config.yaml
n_layer: 8
d_model: 128
n_head: 4
n_kv_head: 2
head_dim: 32
d_mlp: 320
vocab_size: 1024
activation: "swiglu"
norm: "rmsnorm"
norm_place: "pre"
norm_eps: 1e-05
positions: "rope"
rope_base: 37300.0
rope_fraction: 0.5
qk_norm: false
attn_scale: 0.177
bias: "none"
tie_embeddings: false
parallel_block: false
init: "trunc"
init_std_qkv: 0.0366
init_std_o: 0.0
init_std_up: 0.0366
init_std_down: 0.0
optimizer: "adamw"
lr: 0.00194
beta1: 0.9
beta2: 0.98
weight_decay: 0.11
lr_head: 0.00731
warmup_steps: 274
schedule: "wsd"
decay_fraction: 0.69
decay_shape: "linear"
final_lr_fraction: 0.1
batch_tokens: 16384
seq_len: 128
doc_mask: true
train_tokens: 137700000
steps: 8405
dataset: "wikipedia_en"
Each number is 500 + 50 x the weight over its row's rms, rounded and kept within 0 to 999. Layers, rows and columns count from 0. Numbers have three digits each. The size before them is the row's rms in percent of the matrix's.

# o: layer 4 attention output (transposed), 128x128, rms 0.0673, rows 92-95,124-127, columns 0-127
# v: layer 4 attention value, 64x128, rms 0.0692, rows 61-63, columns 0-127
# gate: layer 4 MLP gate, 320x128, rms 0.0795, rows 0-31, columns 0-127
# up: layer 4 MLP up, 320x128, rms 0.074, rows 0-30, columns 0-127
# down: layer 4 MLP down (transposed), 320x128, rms 0.0741, rows 0-30, columns 0-127
o92 079:395642575506428498467545508496457508561491558543561543554557456531541518638514416432511484488435452526461591420463486441430393557492482524509394494520492514486594519409489485542513521434458519496523515500467421522522551547499602488415480529468491484518501524467565504561640504567471449528521460477493518459402461438499426465576528474434496505520584535469461484542513541476483517502534
o124 112:467473563443462467482572490511455489422547450487490566470475488511491467521467560512453455394496483490445541523546511628487521402504598509596492512605452444461480539583504488525546486520411473587420520494544391515489482531419547485637540551498458485408479457522568456536594541482479495469462580508483553472514575406490522557495506496520494458561402554514532507382478482538520451445456
v61 104:504521521448491418572509458520501444532485441441529515445456464441495471492460556575454528587451485529506477495541540478484479494492566613571443443579521514540592505512492538522610456416485583513442502464451488550565574515640515433521568437506583486476569520506544517503482412491470434516574474565438462565557519480476448480544573475427542467409563528518448572395444532411443498499478
o93 078:530532555475517443444495635481543514575477524542467432462505506562541454427557465484471581550469578557536528542470425523550438466434460506451525477453494554486570487504533517490438506498535429529446572478493479447406623451503360582496477484465556503511465489444457573568395584516516507508482472466455451345542436504500442475528377509525527508504506466498515479507512578447472567463458
o125 119:525515534518489490508471476464510567493470471477450546486549503510563510527590498535499493465494547531519436585588307494504502528453457590564481399493487523528578550458506499602465571486604498444513514433610590502583545461504481447497476529495489540529447435484525538468448496429482505458471649515441492448470490447527486511528466483514468426368546580469521564443495548505515420469558
v62 099:460518502517543512508479534515468530468471543539465481402444580502482457497520559547524513504467513463495479471420499493600574543574450516446529574520614473512412468577492521485472538506600431497558502540561435500453459463473469458434482441415561397476517465457498596468511546539522466557439490580465413512400406517479462516519492564512561500578549464370591580520583485454428454519551
o94 098:598441491493481550513605517433429450399513516401477457478526497430464536602552495549466442421515515424497437558551451463505510428438600545508488521573450524435492493511542514569547453561593513457489421510501500449550507450534499488446435545551449562519378456420550460465464512465524548389420611587492497581545493481540558457510470413543519521491482469536534479474501478542467480497496
o126 099:471469586454451482513492479586593530487492530609453586516424480453507526488459448572488513463552516435583543537506464435457544450573541487520432611427552471524490520598505526382502471558443549569498457516491538509520460533498490491479511433539504587532516509516508567507515422486507541517546461558617427515533515491525592417469635433539494585493493451541565478471488446608471468435512
v63 101:417543493574476571531548444498456523584436479480512530562495589538489571491404510475493515567533590559461445514488388480552498547481535483445569468474522525457570419473480478510580552449522516499536508485420437570521524604439428556622541428581464485518438513456450458537518473522548493514615488525516486520487496426461508441531516612448556503416520594519543446472526569499543412484481
o95 092:535506414452549484635484431441560527476503430448487522471488492478560535415527487487591479580526560507493486489536464628580470498624486537518521514455510548509494537535474501480426446526414465467467538474509575510435513516444468486501532462422481440451490566543495615445384430446461497454485468490534495414515432672450495535441543525523491414487526528499455537445476484582522514469479
o127 108:503510553555520432590472507563464499555566524480419503474416501514433580510461494456514501582561555574564452477534428497586571515480475491476486454491514565463563426451508434512493525503551458535541532493459566488455533552488482489326472421431531542654518592474488555506411511482481403489521386495496454434523452469476535456462514485372543525522474501467507512540546567492498571488523
gate0 105:454527508571565384482501593452521500535522485520428542550497523554501507503560405429452479494552558460461532574472427507477457493423489525488483406505449562458521474470468479451523539521501546502473461452564436570546596494656555447437469575404572462580438519429495474550390496528559431549424473476552583475486527558538475497551557506531542527496457583508510488528545447479496533579567
up0 100:484545478477517406430512506510557426417454474436490543467414497399542533541521419532552457505516556535484479470540507492580494588557556548457481434475475603503573494446492524552438443506475456524525537431566437509417520466461489411529473542388479465510547438540502410554504529572491475544459565495441465537446576462543458458458571481515500503453506492440580424610456592439517547601529
down0 099:600484523423418464487434515506558413412509565449458566469488442473558490451521479528499472557546587504435537509478462515418504489589639468532501501544522464557497433457506552588485542510491423466547488508522475501499497566458443393557543382382411342524550539490531433435538530502404468504417569478504527484529477490440475528559518486508540508421509490528481465507487486501448528513477
gate1 095:481527521438563493452588457572523525443394477455445475493484508458467497488447459498462460554450511559491481471543415438495543464499463555392466450632624543498444492438487519546506468548475530586517547482471506418468499498396515532592431473514473447570533501513413517488436515501478542583482512388399478549558489460528439426564505616559459512479440552522465516534470563435447507552507
up1 102:472511424545456466508502523570455410545477430479492603505393493509476519452490528549552442492536617466566470525493473528547476385511544437503472413498569611541515547528494474547556586567385510523425499445534441486442503540548458406472520442407520549443471517538521518438489476524481505489456503432472409459451526486485480405424478495483487551602443515538503537563613481493522549493424
down1 102:391490428515505484434593479519450400535527463436506526500525483651505526520479492512512477446531571501623563492471566516481598534577504504437435506540471545539452423597487473546465578598486540476458445477431505538427520484496436505454453521493490502373487452522500505419506461557506494468480381519474492455498587436496515475501441476582508607453569495533448420527531493502521453509566
gate2 106:525475448564458434418571625444443484510442530619430478448502557557575454472429459496495475547543514461500543463437475512541525502523544579457495490526450530527490411561411448504483561588518497456526427504467536467534548492532472447434445567393491456580525476503506548500455410570573458488508501431500554534401608486488473460531439484397444510481465450496520499479415522440521586493558
up2 102:569529505582463460462565566513508480498547423455569457436522488461508543452511530515446465544348559516575523439405581535525432612566540545405478425432532535494556498517486538483488517541557536530601534493569497525541494542532456495394552576561574497471528377490443480451449575526456499472560454468491537613527524501478450465498524503506374519489496499477470519515562437471511537536461
down2 100:438432514468431419447452434546442453493543396520500528597648501566557476602542464480463532581493466532486548554558522519533485515454528434470476466564456379489456399487425507401492387564567556501447515432502513505528497502405419462528557435480470496567556444487478497499509440546477493489482497408544455494497471500458578507494569523484448549502506495452546543582506494590498546479487
gate3 106:458462538514517435484506652560420457491364438484494526464521481479565479476518507540439452514429490447465496456431548383442479581481522461459381487414425571524516504522550516526571557565512477459472539496465520383498475509502496482491547549555428572445517571505566465530468498561554493495520582504442490465519557441475459563508441478509436549515582500554555468454479476521615444487592
up3 099:433448499476571388549455542469509454481490491503519549534454502573597604547489484462614593481586404501479517484502639473452596467414441528486592544449496450474453578509542564432425462541502528520545466473457477501522516517532516494550526507542430498449452551573542460455495527495542554548454523558569527517454555519381464426442489569428422507505541457485511467587471515507488512551539
down3 103:506522518495509538443503495484514527523520458551463492523458565455524614593515563491592438504533434359588477587516480442499490541439497529472466493498575597562482573522475457527440420467478479418392554551507519553476479494467432450496472464484553451551554456495458488563471507516488525514540516508536528535357506547433438511480540469351406465483427532512432500481480458589554414488453
gate4 091:488483478572462483498504572522573441510474466516561536452504531550511500480546596524490485543505518487449613492529395536502589536474477454489403494494425503481516482617439408493479517543471525505514549540572513430503569517416606445473513494528556541494528514505652485458541517558440495435521482364530542453399559500482474454522580503542544433456471536540454432492504435544622553518552
up4 098:487485502469501536473589531477456478515502503506558448517423421508453497568450515481478513479506503457505517472491559407504531474471455533453487434616499484467426528419512432548496591457504553513588463428417484567478437516480495530560554394489531503414544519530442487512500461505490644543444367534505524448549486379509530561624519565419427486602530505560483409536541536494525512475460
down4 097:482467523482545500446470519512515562450508443421635503507423497460568473595490576544476424496524498546479519489551481441514480536473494503502468546490522538507536550567462483532565511494508433492545549414469626507559586545469495498451535456575523635477609476430470597426646503496430541515550457519558502508486581449508469502508523508485489563540416576567441510607543538530468530518427
gate5 101:583474459508454423558461449561529631563429570478545500501548500508524522464484423409529450443567536499556439501533504426565445443503366492443463461518465516530405468570418428519456464495505493466569555502544553477488529526433404509502504485438483509532528526502540579372492531549601520505551466571497508531458547502506530443518498443542434581608511469502555451458505503391455522487481
up5 102:469442453467549488480405508508558562435442421481545478506451476513464610545414542424461521422473526493469518569550527514516434416544492540459573586542580551428539529480566515493546574523589412472427464564526478505598523484544459595538547481496497586468529442539436480554411407471466537473482496434530521490523441457460608498452497559457573535476492482464522498565418536452562567497495
down5 103:393634559541538562460509504495510485565491509431437462454529570484573516507468530460646507455500599465482538509485523472535509489535481488437467480429477561483505522486537494506402520529425421547473468535520433525501487486560567493530456603566491336532537483503445511537522557514522526382580393571495493475581507484512434538585483518544448508522529490556543533385490450494514491447511
gate6 102:461589463453517540428392519450550433536526467470509424575503475514558473500532509570465580565573561568520583468366457349510535440449455483505479582484566509518451545517486594557602497535468581538499556399500415535490468414492540490507559551455487422560501509514531491536441487475525453506476508528491494609439590537555541436534563517482469526564505520516493497496471535531457541453496
up6 095:508468481499469538565547479489542570561534466548485576471464526524467519490493479548380461520397432520532482487486463562552575564489486438423507438520484484510537631519564572470468436563490524579503447476436439565492364626445462537549576630560439537478515526478472472473473456521453498498556419528455482480468448510499538609552498457462472508443504444559419489489546501602547472511489
down6 095:511467395523566398505485506480531451508568505403436453499546565532464525451544474539488504401453479526496466525487591451549472513475545453537464457468584437461525549536468570445595473466520455485563455512423469481490406462592519420516449411503558507512510405496507502539532563525469527532521567528433555518497509504574465442495574545474545516506468479445346488419540431376464490556568
gate7 102:455522506514506545529444500425471530486532516511452571471528382488536438480476565425573481602475510461406464436451481436475509572488455456547483412416425497408448532493534500523495504457518496535529567474514519509510576425496541537527517506460483478375611456516547422554493544408521608391494522473506506540470499524496455491506424479556528591499433491448425404467486452473461452527369
up7 098:498484562482541501443499405508544468457508433467561545496506524450563492486441495543579530564550460490593567587435501552513504462366515550462463536531515526497448533541504497533489445516525561541568396536504503485501537412484465527424444497566504500552518511479481527433491507576575542540515501588498433563492404570522581481535579584441485430432462436398499638555566485502411545485538
down7 096:468438460537507466454535483492496513526545560646453587468493518485489440432485452571531509450486423533594539493496555501492484495543390420599475527589518470493516505496475482448496494482555385573448532566504468511505494617541447548376549522442526451431536516492584499471462533508560552509504565506561467487485610554452477465476408514481514493470403428494494516573475463591522397543521
gate8 101:485517483538545511559464553512535494547460570491498482382419560452520457485471494413517504525545606547503493555462592532610493413524431486499393452514563481507533492544612570586412492483468540428485508488474489517469462467454420424588511478503437452494529433533533571571414555540388455430526530513455610489529511502493516430486484441493528585530464542593477500533544507423457474475491
up8 096:449529526561501498517443531578413413481429507559473531479497529455539519545522476486460508495507541573500514522485501508456468430557516556424425546590573523496576452468588539580507566523554505462499539518435483494576539457391523530505470493593505565575597529543434547522558450513428519472377535473495532488503511556550433542486575551487450512455453546545597551573557488538352453498426
down8 101:434538446590425509493502498548526486492473441355537536519463455485535483493448447434516457508496514435500537432529476481401485559508490547526463530434509403381446441473531498578474481446515491533566447473483534543507519557519541531475524590482596509595452511505486465557361469496554474459491463525478442383594602397577493495512507534524570501484527439537504467468450536517455525594576
gate9 104:466511562579436562537542422512462441519435520502421455461513432486525495490586602524415499555473525435497520441470489464427545406496446475445510456567524467560416498628477402514433502460488551492568527508388462493468575510536496558526556478485598511527504588537507527501447511547527513433445604509386484519447527501454483524482564479455546481557486487386543398442501420497508497500503
up9 106:488420498492532456452531484451463494446442463487494479583421415542450458487521472374524614498557521387528452422485519548542572523521467454477509579509539517464470553482472466475531557500445504623567467507523480422475483571510517505510568536401586482480418513482483530624532486416530616400473441538470513435522463497435474505522562537522500490358487495487528519451532433561493509493546
down9 107:532524452461480466471492550463451499465572491612505429524461562454476496612582471525563515551531458504589534533445487479463544490478451463411454538511480552504578609449443494548530454605447496463548532533537438492528493448555385457558435532593468515532507572450436485607618500608509508526473493562486498445517463475431553543539425576489495561456508491436575484470494483502530400522507
gate10 105:449494475472446546549511516609456603491467514559520560486471413519476559487464515449455503418478451541533499477537575547465563549442524500480535452534383486517466503455625512512474573511461464582490503521507435450422601523458574511558499465537488554517518491488417475491499508519472468528456608501574519434552542546418520543526534517482496473544513387448433410646544487590481426554449
up10 101:541417496452521464556448474572582496494561508537417449397557482534529551512418492536593466483523515469480415538583567556401568475446505413486442513495496507581501455522519442494402516445469506496506504476580516502460440485444548504579570403535475517578474456436465577576460581478462467449510524545524539474434437502415491497468508574376551484484511447498422557538509558485533602521511
down10 101:530469394496501596497434568519435486489404564496521483557531494554543552557508541490508573472556465499511433435517483504480453407543548524522463487591486535452581480408566578500503454459446503507404421517515487532558502503454501588477519472486522459524516479620483384464415371530581529503470593487454494561459509421368505498487535512550463518583463509482471478444480563449550444500520
gate11 104:339576496515468515455536520511558460352453412480463435454489503399492636462514457432486543412454599528451488540487430432493494524388484407484473506528557528507468478439513464533515585477532456533510494498435431449489460507438493484429465455513512492528563460501398516472523514526429425538537552511545513473502507515517584473512548567502497519545473482440585496466415514513526570552424
up11 105:506431455517437450515512524476560543502610518506483473511521568484528483446532535591444524470454513415623550498483580507472477432498452516495506495592491534573577552527549526535433479549472473506599442448434525495453509587399544532464504478569533465565481565424490470461587529462524525495530483460540484439668617379485462570560512492461425486531540448494434445509462504464536522503492
down11 102:444443526498537475447535526450462532549497550512494480484527546514555392517475471562529451517447437572399505536449529515458515495458478519439520480580459435391504529546456532570424487529540599457596449565472542491588448441576561497555481517461426507521632530527478491394587503524516422577574486480496412566483446418548480421458502506556482427502502518505489541406509409468461513548485
gate12 102:394512419589441511518512517506611562452515459482472489526384573533497543496499582519502531359395539463436516421445531429475554481406443527528576550471456517549541486536546417533553537489497508460525581502570395484499474539419516501584502441530473540547508468489481470529507591592497488473488535483469483468419519586453453440493479464533449521619482516514510467536536530501543487417558
up12 100:544440484445531529449503534431494444481432533502446505535479528615462472451443501565473511497420496523537508540490606387529598483450532469548595520413543406514510596398484511448450516562474597476502519518401432566474573621595493593500425491518525484504432453484475462533526559461495497551550477549561537522406510493455473563459497449497480524515468471435505467544467450581446455491490
down12 101:596573449479486511559486569377529546522497468565426505598484573517437560456453490517527534513489488471523441498511533467516456542463392555455421501468499482553499467478468395475563404602463536519373570424558462504435521545555550582407515525485542445475541489451445505513540551482575516495466482577459511473477552523540525589581455541407494470593523480493502549484570514518509497549580
gate13 101:474449559515492523498513500531495477561545477516422472528598591535560422526524569531560494445514538417481493506560491489510519429462471483456467512602494515529513419530510504590501557483501464521440488438404523576423435473493496488476498424430357574550513545526411551378445513536492591529512559379572491571458542476499487540472533535477486509494460565614515397527424506475507486422508
up13 098:486505476572549554387551461556585478425510468417466475473518502437559530484516503480533483499437587548501527516484458442509556459399500486538528462454584548529496486503627413523595519523490445537508553502582477522519556447417496458513470455484529468609525625499467512498458489547513573492581588473485512437446407472497532529476451476503518586436393472513506413505397404536513527446485
down13 095:479498595466437571494416591429421511530549484483548539516427437412486520568461520470456595465396432621430478531425550463510544473559437492515472458457475551475503466432547484509464474517447484528530381498488475500473522433540584535430375588445492456477561515547525541436477470576594476520468512549483534556473472464478507485482508437531492491574604507537444555558531504514531561474554
gate14 099:497489500421428469403443535456441485468447518466567540443421463557461571464567435458486528528535502442527538462424513439495557459454448455494495467488472540467516394396478426538383489616476463485492497375516451458446562502489516521485479570543545505486477524574458566520419467447500434436508521474568489495388397549465491441511509574504507556419570553508502455499471495436591503521566
up14 102:519508620480531533506534453564579496416496613492444453505459532497574607461521592472483562460571576545495466502553491493491554489550460488434403516488528502497503504485513516581471454465546478555539446443548425491443527541563545485531467405566498545508452496498532563460589405531521549404509445456403415530492498558529476401444534454447456440422533503513585576533522570550521467462450
down14 099:544563518507431476447555562425519528546487453399524443411488544575553597561465489497520464531518554444563534396456515470461495530477429475464487506445565489458450434558514502471513459442481536445501543541541465498472573500436551454451440579592431471495374521492535569540553512565532551418524500549473475452513427520543483490514473434494546530471587486451455474434439428492511364444397
gate15 099:437540511466471491552639589509494553485501490580509547557455480543554511448521411498456516561598578543451529478449442439504566603475421505493457517563580465453557479448517503544528448563494499531546459558495406591432576474519498498498504438446441573567511474503537409526467589473446485530549503486552448435435561545565566553507514452455455532543440473542499453474552508501457626556522
up15 102:466584520537537483546461491494466486443423511515559537572500450427520589542585570552521576454548448484529578560454581523541540558465566500428420553502520477552416367524540422506518450484552554484536568516520513547486438487550511475473533487464449471498435519589631621427492501432496471413525505487491497473470499456478472492493543584498426568460443490498542461527494503591529630486506
down15 101:413506457487468499524505480587517511459448481494516502446468605531546454496548487612518517473510512546483478545458522526512520484448551550519471513468476419467449432513563440516518476497486408398502573487519430581495513455385529473383461485453450428442474527502487501441515487491358610479541426567537648503532504509594436474440411514470435419467514538484447497548491463524416538462459
gate16 102:456539454416532431384559532474452501500542367592575490527475494467566424450438449515518513506539497436427603456488479528515514508458590460517561516566453465416484449516496482471541464568416510463480447569498474524522504458439579535516500514485440382536537543495499443430467535507557549571566507476573585530503551561505577490560507479495528528479566533558508436565393471510589575464517
up16 103:471460488487536425507575405530543578481480453539551422538465483455496516497544463530505462468537489510607563485455524546494490527553504441508379550482534441539553584441527532525462560545502435486445511471455554450521523518542495415421464429389497576527501514452409502488533417506474569453466484461476605459523493436506586502405611546457517556489531583414607559542507553581446497516488
down16 100:561594571407495570525449452515463503421466457439503506463522405487564499494411566503509499508453453484361474487569543472505478451542495526533454462407483558524511476542499460466474533512474451488475575498525525529517610431526447605522520545420448531497533528513547502484559470410471382428573479385483467503487549492453453475624499482502497394557576479555479531492562497443551566545524
gate17 108:412509464511466498565459453439458511576501496437484550504528487510435498430522442511541507569544469435463522485500572360502568510527460432480457425501390415538488521518507542577507542549486485444489457542475435442488548466524570443537531539459460444527529441482550439542520483566624447436480478480552519447451554495453395565529469433444418449558521524507449550487591469398461487390570
up17 101:475506457553427552455468478516461470494493440486427483504539549553512382509501456562484485509470372542683557565520450441577444414478443514491565435585584538481462480456467397497409527487519509432481514448487580514561496515551563565472555388497475491547484465500517511471491456448504471571461499501641503492547472548412502515462559479464520494517571507522509459430531495507560569524520
down17 098:453500459498514490447496502506465570479415557502504389476410486460574518574459403495488424478483503540462468542389558549502545441519553478456498528533453611515420612520526596441444515560445558503512502506500447507454485426566479537556564446510510520603377515509501443473506461546463476472522490468509468504415407536492554499504407506513521448542527349546512501421507477497511393532485
gate18 102:554462462484535487416460493525495474463477554581552563526530438485526504456512502523445369483437596484523545457554516483420497579474516435453501565406483481466494515561455428530532405447461518524601550427572526522597515459529515500587507560489428470491588440440529431456444539433529560547562521555410616558508486593496503546493493517495470546478528456509512471504517368414529468529518
up18 097:471435383492582459415455476428485472508577566496477500512595470497455523510553425433488498513510475527472536545443482418576486453443512522408555577469461433486452471487499463408483426567553438564577581539474417416515527561503512514528558389546508521567526518510391380483492401478509452486452508470496507436496465565404516538439475522510579515500503384456501492503543475515520477472491
down18 100:469544463586585489487414553468492547473494490401326488497519593581460483498485474492456465492559487504546540501600538532570492539561508478487461460505509500558525484430478535540553467576542427477520590527569534500483443552566499485477437537520510521484509476493556498549569394481619519565459425539453516609559526438473449491470492457569476543493491455448462497379563539527560470573568
gate19 101:427547453621575555479495490440472438488461502502392543591489569452561438479518441466558561543436490527499479494490503437549551616536539498462482473536553525535500444577496511562527502489471533516498432536552449436522456455515476421543497540543544411499527453503498459470451513572579507602486477458405614468502478448437536409481404468511467461566447532457435471510524367443468555456496
up19 106:549550452558553532481489402506543419551545442504477408397520475461552443463454538541543543499470496441473475456457423474367458487561372513529440497456522477473556439597461527390519434518464532522464555499537534528489572471525435429442449520586431461433458610534512412516537535581524465463465493563551436582471496485499527458478571535492488543522397506509525496529492526455474479579480
down19 107:451501528469451560511452452507545471495521512521515534529405454510467511377510535481526415532517562492442463431529450556518449632539512517555470514558485480485539484540472418476452544525484431485456505482611471470478628515565540540447557585482534582519607479485350515532531463576492393483520487600509508450545527561448481530468556420494377526517549505523497543525527591523519542554513
gate20 094:445446488474501445454571427476548494469494481416457532478519452531535496435500504525404487513568544561464450466560459512613460461446472541544428422529534514456456530445494564645456462492557454496596511496503475581572475484493578514453502373473526437521473474446483542434512468469423531534458528617521542514474476507592477476501456517531401507396456573541560507450401498481466531408545
up20 096:445449497471501553495463519467564462553469465616557458561425527611520484535418427584475614450534449448431569490419509500443496506514507452446534507430444502479525564484417528492567468511456557456528365457522547457514537512503436604500432572532510523403552477550526476481524560513441450442496520550483565559512513532455526517568601459554535414558452499527509540478462444563447452443501
down20 096:463431538517558564568410524612520514585550552497459489517501555570495529369529529551534464539508518541522437539452534506520453517564520483537494511543544539466465439594478526581534603500450381568459500550476508491402619482433532526536548604558364550561490464432491477516490492515547520460530424502531540498545518497512452509549550512451565529538502447514487506514370573527501519441509
gate21 085:516522525439479554497519512486506555543522530485521568578492496608612432527459435471414396478486408560453573499543509477429498505501423523433432551547516531578512551521467446475509496468481414463453594505486500440539451433502549522534505524539460527533601432600642485492509565538557455499504589534532490506376548513463496493588445452541443490521478557530543566454499493464451451475588
up21 091:467428448470435469554504546478507577449532491525445447569565548534500490433461521492525458491486438520535517442455490516615530539520523503541536445479451510501535643497440474493531467563433438472502486468475507493375578486504466512397579517619427480440441510519493496484381388554535486430484513591451479606535503497495579513493628543461564464557474530464494532559536507450542491496428
down21 090:461569413505531544449542533546531421558426518471507505432524484603510427493545509627457502452460461465446589472448548484411477502563513522561409502509540525492494425482506485484432509469442500456527531425553594547522493445537437591621463418492468530527486439491510478491504470483509539538521445449539565475548456626533459474538468412501515541527513599530466485389411559446456554491552
gate22 105:523575534494453457460498468434529410449427536462387508555566482509400500426473495565515470427537544505505495467507534461533571412425512487519577541527471561524479545449476426545545564502506533516539435450528510477483465545444534470568523522614497537618556336454506544538403481469468510445551562512531444513507450559418523537559498450523542541470555493537451407426546541469580477461498
up22 096:493423516520509470464483441594590541454456479465480404550512506495490616474597509562514464508493531567523436457504445463572512509453526509574446454503584444541486437453537481592501536530514436549561533492442441553426500527465467487475489494438472524456469551476456495549503468390449547477521475532487456433535577548563578491560521620392409475476496599545458457429387558464525537556486
down22 095:514545506541423427501605572501610460540465433432522544503604542418573519490574541526481493558524603517571499538616548428505408475430560513509468453438492498464464547536502508461571564499529561489503545478544498439517358457471494488397468489551453605439466453507510499589504483452464456457445531531539517569501553505490484470537477470485464503419438556522474476603568506515530528500567
gate23 096:477490479509546477439454624449472484494348560534563466499497426426488469533538530483393547510448524493482526515443489467524543504431505516511495515520496565469445486570425519527456552593529514457462550470548514488534494452398494451546533520486456529511504512537617445542396566563468468450507573487502448550449496497525409518428477458502477522567531576516461380532493316541493475495424
up23 098:486618573480433465581485479441491532487572474488519460455535458516506478501582364548485548540491511491484469474508591455547459448471518422439427552567508468455532386528478537415529518552438448489490457537465498599557539501516502506467510498461528393496470450493540423448477558564460482504561509452461554482528596485487538466597392491488499456514554463421430548406466540386459455456442
down23 099:517531393518370525458429504599445420451467507500588502507509408539502525614508501486531505458475407475599517507431516546455501384430513458513474393473483559390520578459486538492459385508460486478511402538500466501426424506405534485541480531444546460571510467465417493482505529544597559492526466559550469479472492513525509498484549483525464493497496464542469512527449554394460499428536
gate24 095:454467567414448533485443537391493487520481489494554423489491550454419467409447532432560495536566567502450503515344458443482505536509454456452465593469540450500514453432557426540541490526480576577536549528477528457578488526490524336426553488541477473478537551507486472444421530465484499461498520496499535487498491509469422459523445532455453542489474646534471466622540482503492577457471
up24 095:553567462439601391408447511508580531464536523604517454462442571452534566495537489517482509615483455480544538501519527513560605536461528455452431469511487562389500496504501467495554542482516522512576532508467514517466561418576426418492600554512476532541456547537465432457482492473595451592485483506484542446525422454514396525531454519423506508432560502523416541449424521467477479551558
down24 094:537494493494584449439446510431526496454469471587497491527547524499493584486647563507491396463447511486526519504463547491471518538540523505478448533503550521503505566501509605416522559529547541380551581530489452515421519550540526485484561459481417529449517482595476495489577456542482405485539501463486470500460391605543436571501576480483513555475443589499378570450461434430556510481558
gate25 105:538465479491571505500471488496538475486467541510423542524524457536510439501521506557500409589499487517497551525414620495512543437453420541513439437531499492492464478620406518517485487550528531513515537450580425483501540434500500550582529508411533467504610435526462526514452456636479536489371604539485511498566585587519463485483568560479461416534450442482476524511414466436549569430530
up25 103:577460499467541524456566541493457489436528425543461524507518524497509488554585440485469467522464558589489482597493504467413431518475490471452587499438491503527480515503506536592561524530555404447454620497500500496538483436492423471503483476435350490544529509570445512396473532459423437554468480518602463497468411499478448585528465526462494557602385504495496597436473466444432525466473
down25 101:439495529554454483518474473487602511526522484447526459424574540465501515553358466483528531516469555440503487538513531493539490549465550503580488499500573450477515476553518519494533457429447516525524541541458454527451548474511583461548526382542387491455549585543530547486544511475515521445652362471541467616508432401552456484559467538500469407492468538516494455543398463512415456529463
gate26 096:462564402529516541482495545503450559571542450500554454508449476571465492449476469499439591620514465499502504450529568421529551566398455457510445503496513544389538468483479466462481548414471476502509549483448452425495510472543501483426545494395487490553537514432565443491469609572531499512550454468487392503553478480443410436599448446454512536477553438494384504583508465512405468483476
up26 098:549459484468491469433520510505475461575430583554542496521533420541490467507541446547465612578545466446479514413484431556518527546526475522580537468585486460436427493453451516552521529550559523527517552542555390463426478370535535501425518508502484461511653556510479483497495513524458509546455473505595468573456488523431534496482488391410583519533514369540500531501417438533476537478486
down26 098:514439541537547507479503578453469474646523464517558464566534470569493484539485512510481559452584482587499497529549515519471509590440487464490613497532391555476478565441502657515537403519447556514477471582492422456409531430596510471483378468474565418565512505481487439507443590502485513502491433510460449525479462550560514462504474471524492585524468430557549511505521486493488498480596
gate27 106:484519480502524533514491568364489567499499456440446448558469483481530480468493451532522521480488544476472497505445437496423603519460500499546464533430529530459508516565541299494462478511477612578509555450469498444570480653480436473493476498468476492459450490376477582447473618498528453469520454469565491517426515516522462507490603601551541499531436533522540526516475422501472496437477
up27 102:487496494482494549431390475513464509442496455496423448460380551466474508469552499456526451533575514489541485539473498519477551491560507574450568501538501469526432531429608539514494632485468483498637559603507552431500529509415578527474462477501471473389473609519434484506475522450437611535381476441493479477499482427475440486607493562541459520509448557483505488449573495514477470493449
down27 102:518485522514468498535384509467499361420510549531559417370443502476586489510472512553577513414530468501502495615427431573574445441563530467449425492504525538595452442543500476525493457490564462457521596504498514434528513537617486464521506447450493387441559522520510476543444435510520494557482411544485540497452437572478539482538490529525437517444537517519413455571500490438531507475501
gate28 107:512581478503513508548516456463509492527570430549558493518524483521528554495504539436462475522657575611442509533427480614569499466426456435574489510524435619456457434514543530478595538451475438563568502456485486411502549500486524527537564495487485416419575492471565508509434500616470487440499501399439528558508555576490557450494472572516521432513467522444577546533511524524484481438491
up28 105:484396469568633495516562441429524428597498514386557499468482436472526462531456559524413472469450524462538528447473443473551537558451492484594520490518473536518455515523459558451440476583463560531501458475471458517472509474521536572554488511406536479456530567447484535511523515532525457473388485583442501495470426440563483448492503494552624453561446497465517526438643472407540468530550
down28 101:632486523545480488545501450471510493546570497464453454546568521513475487479562437502440483394587522565487524489555562550434526450475487531469455524479398426539466447426462471498482558592519455539486415514523526478430417543574444481494484448507598460495588510573484499473481508497546517514520614501580478446488509514624469583457497421623482527637437518503547558488496525510509539554486
gate29 097:505480449477457434515420555528569473503455481428490520568579590534482452457462463495485415378495463456471477485486452519579607544446515535474509466530464475545491524547472524552525511498532480423546456331492565524501509611559469541538503500473431536474495442434552535456460409516513443459487441487511521518504507552561559531509541493433462499390440515601587448459389480514528489383522
up29 094:491551525395481478476577537535585419414474501455512493567569495540504472490581546596529523498533536451530562468394486570507530474426529531537470513465513525482467460582487392499515447492375571499546531477579431497567557448502494515389513450543446504452564564487551491470516545544543451562550470521423467509503517513496493406472529557541493381387565435506518485462422496420519523428477
down29 093:464504527513509466536499474435440431509597484412530478362492429518534418542508566492479475543449547545445477562460492486483447450491517521541527398510506391509522542454490481513476567499548518462435396511472574542422433427462531517540560477518553571487562481472501554465430517438497437523404542475532567557486466465454388485554556521621519452487575571525508430430449495517465620512485
gate30 104:512642543518491471476496558437543496459527397611580422444434428457496540451525413462452385503423500440513538534457514465580512481485485516530479475495498495404495480483561530412528569513572563450548481512435422398537432526405483443443534438480407445474540588528483533443445413537530541482447405498541532545490524523529472473498534566504545544519446486417487513528535522513456467466483
up30 103:560417475540434569523383484456466563451505558486488509520499524479503510520606534433539353495488440524524559516528532434567542475506551521500520565432525457503418417552465562493464526576449506475445477513571538570531469451469491433494458434537488483529550469539493549506495498542404535561615458454586462572451490573520420546545383529618466506495496468420503518513474442459546486427539
down30 105:466525490520568461457497477504467515492411507561690526474481524494538399655551533558506548521483481587470507499482436521423456478439508504512512465529474485577438436525534472453533498400504453510425503533501474503489471530580448457599493575512489501479533501690534456543543523537478527452509568528555487464543455600458576587479479466508501528500565549460476443476417506489528496459472
gate31 097:490558530486414520449523533558461433554525507517525500438515457536548546458466560487504494492525521380474496463536448526513591490412460536557476437550513541435576547491530582440441597474460541594500547461454573473502449428508528479539580582464533458498556483524536500586497517462464547498416389561386519502564447552447487522595509503500456428452549479434374489426577481559458531484532